python train.py --n_layer=9 --d_model=576 --n_head=9 --n_kv_head=9 --head_dim=64 --d_mlp=1536 --vocab_size=21150 --activation="squared_reglu" --norm="rmsnorm" --norm_place="pre" --norm_eps=1e-06 --positions="rope" --rope_base=1020.0 --rope_fraction=0.5 --qk_norm=true --attn_scale=0.179 --bias="none" --tie_embeddings=false --parallel_block=false --extras=["some layers without attention", "local attention windows", "gated attention", "value residuals", "a smear gate", "an embedding shortcut", "learned residual scales", "skips across layers", "capped logits"] --init="uniform" --init_std_qkv=0.0196 --init_std_o=0.0 --init_std_up=0.0196 --init_std_down=0.0 --optimizer="muon_variant" --lr=0.0103 --lr_mult_down=2.0 --beta1=0.93 --lr_head=0.00217 --warmup_steps=0 --schedule="wsd" --decay_fraction=0.56 --decay_shape="linear" --final_lr_fraction=0.05 --batch_tokens=65536 --seq_len=512 --doc_mask=true --train_tokens=477700000 --steps=7290 --dataset="wikipedia_en"
Each number is 128 + 32 x the weight over its row's rms, rounded and kept within 0 to 255. Layers, rows and columns count from 0. Numbers have three digits each. The size before them is the row's rms in percent of the matrix's.

# q: layer 3 attention query, 576x576, rms 0.111, rows 0-13, columns 192-287
# k: layer 3 attention key, 576x576, rms 0.111, rows 0-13, columns 192-287
q0 089:148123167155153031156136138094136134127141140153072135147108128146150131130145152085089051185084100118126151208088141169073178141089181086110111122133129109214120117136099122063167144100104153105125098091093159100132146128145138160152128077102192107159085175117152136166097110121118138078
k0 081:147066112142161151184090096099151206192117141136139168150081116166162166178143135113086080133125137151140133124094130118117115165107128154055164121093138129112080110096086168097170101167133123150124131158169095109122162128105139072096129121152119102077096134116135124136124132148144163137
q1 087:133101176113131113122157163097108119115112086130136099162141136120104135105145192123079143137178122175106145123153111124081110088090119142142147151102129169199156145113146091080129112163136076123102129139131128132106186167135124122118135149184134137107109117194174179093096104150122158159
k1 093:148141157197136122116101174073153148139103131164103088117133109152082088126192162126112140174082096133133099105146121081107193124130204090120146120082092181139117144113122110149119126109140162194147129127169119076052084159144135129110158103055132114085132086155140129115119117120113084109
q2 094:075093117132078078168084120167131149134122071123139123117107162105145163099162116110105102141098099085182080109095164073085120151141133111167161088131148121156145128132132115160083159110138109128118198133141130106151141152114138181132115122097165127124137074124111093112146190092086150129
k2 088:207135175168143125120184102124152111135107124158130114091100123155140109144087097084110165099111116102106121125126116115127115077061142164114123192122152139089120147094106157089187125181145112121084094090076159113105049121098113126147154133130143152067154147173140147189118160197127099118
q3 103:199184084138101083130091103097146122151112109099114121095160102160168126162176133169129153132117165150107097151130151161152109101173138133146134108093089135128097169139108159175145113115096158169158124152107074141074076127121113135138105132101175095138204127133177151183149156126137124159
k3 102:100128163173095152145073217111161145140141113142160086095126131166145143138143138166106114113145089153134114155127112203093160131123135098123097170141155192168063158095125134124111173087088099121165155184146087070113089116166092141161171141114141108118147104159144132123092106141127127087
q4 094:192115145154081123190140108155118151183099160155043051111148133122147176156128149142080148135144144120115153137105122142128138164175129165109106126099114169114170050168107115115118157104134133154110124113107186167142140116170137146130173110165143152103145150122168122126169121147115070105
k4 097:126124172191181114093149075122129072093127176173173117115152090094109085136116090122150108137128131056109156132127095142183146156071199073116088114109098089127107064114127146089176128134131153170081099094084115110087120187124168134123107138120083145170158180182145172089099170159145152162
q5 103:202120145154103138151083124095136123126095108101098132148099143129141175119162154118121124092134160092115143108091149132158133118213090142078110123157163110113149066140121150120136149120093121099151141150096195142177143153116126106055190157168133183178115101144146114192098176082082159151
k5 107:076168122134099172146200115180121126151145117138108116135120120118136132110092114144106145172139141150067179126074117080146175137107120143136097141147115112102181076168133112121081132193172154057118129093136158139122139149079158083171143152161126115095160191139045137088117125156147141207
q6 110:139100115184074185146187122184094123198168135135127120099144186092157131084100124120096138107124139142147089114130131144113108117145090157136117154093167150086126123190147095151126117089142135149117131152090089134112099072131125110166116164156078079040073070198152137184147137159082124122
k6 107:142110077117177108147148116119108090116119119114162136142128153138063142150100133138188120127158141165165097122112123077169129104157077087102125077141143116172175092093149133177128109135150121142097104121149187156124150155125151127117150127154125185195109195089105130103135088118152111155
q7 102:107103135205109113115112142113096085139135160129173128112127188142139168143114200115096106129119134151134130155143163083087090133138131101147165079120183141137102142125167094178200096149084157117087136137101148130083152081212127122110168062136123148161171089157117145104063089149120083152
k7 100:104123147121127129107126173109076202148131075159172160112216072163153197094160098148181149076129135132143130086123160127149149136145132163103105122130132164170094175161104136126080156108106129143170140155096031141112134143084095139131137151130102107122141081071135071140090147095189130146
q8 093:096165089117123165138160143175150148129086153147133099127118142148133111105115069179168054091101109133156139092128132149128215123119123092105115129117165123111098129080112175144082136081141139114107173103104143101125000113149102130116111092111139181105129144114138066164141174187170103080
k8 095:111131081159094122186121102128133079139134119135147177147153162106081101128141171109172215097131131123109117103179130162069103125085155140106169082173141088173110148137081084105124119166121147147172124158158143113168150147124113068130100061177178166129149093162122105155153144117117124148
q9 099:214124150183142142176150087180092100185081122141134090147102073072157114118165146122110158120166167073106171159113123098155112133135142162131105088124154105161118028146100076142115178146152138106090146123067187175139097123143084141117136111149076114154156126064127139148101135190119167139
k9 137:151054021077150122124215097164133116162112163132086145087089167067102120101123106122151147181127104097139127113085154127155057106127104139102153118138135091110142074150137143149135121149159090126134129129120161103152128098113102114141135111184121159144079177152088163138165115114150126161
q10 093:111109099173076133090187143102131134152142168194159109147141188075200151133140150132093135137101147110085117122133117180105133123098135141062133119185104145079184126157128193116173136146144128138116173184104101080120182138109115140174156159156140131139181120113136122122157177115124125108
k10 100:126132083108085104087126106098157116116143118096143128144109115172092094159088173131140101143145071078106170143167072121136165153174125135087103065088113112049073098115155106082109117189165109176176078110075137216150086098152135123099114094082107117156113079134124150163089165151112134102
q11 100:077113165115075161132123156163128113068128115120116121112169134145124084173105175071100145102142147113129130105156140102184154101137126130074161121106138117073160116120107137128103107154142172069131139143124101164139100118108125110095158163121129121135131186120119125141168104158123152165
k11 103:205098136165102141117159054127107115157220108137143126146168167165108142103148135059130133144193169065146092087143150120132078023153114160173084142165152100125118193091156150076099157103102122152116050140110148105140157149191179084137085140113095156111070046161115145152107098144157119124
q12 097:074082150168140151094147123087121174155169123146112084145152086068145122111105091122126118119151152122179125088065105114114112105168159177113133152182125148206159079140099123174113105106164056167088155145136156136066110189137135152149066158066127086127118133066146109076133134142085143029
k12 096:119120086140120094148102122196111129096121116120109072138113102190144111107091121089077140141127114133091183112151122135214131102134120120137086138086114127076157180080127099150099136160114107096142149083092145149086145092116121173092201099088166173129175191182159140133165144145132167190
q13 098:145157186178143123105091165124123122120104125113095145190098131119126115141176129138128176066177124103097164128169166121075147129075089174120109167106199157126085124162135108103102168143168169147100153103111089132112134125134144095145098081201162105109145118091107140117115098107172170161
k13 094:173110100090145173135107124151072144178111115173170192134124152104157194173148103094103117135097123130112124081057131117124101162146100126156083118108053116106066167092111152187157166098078122163164119110167153047135066137082140078116092125116171126129105172107148089136104117124129099118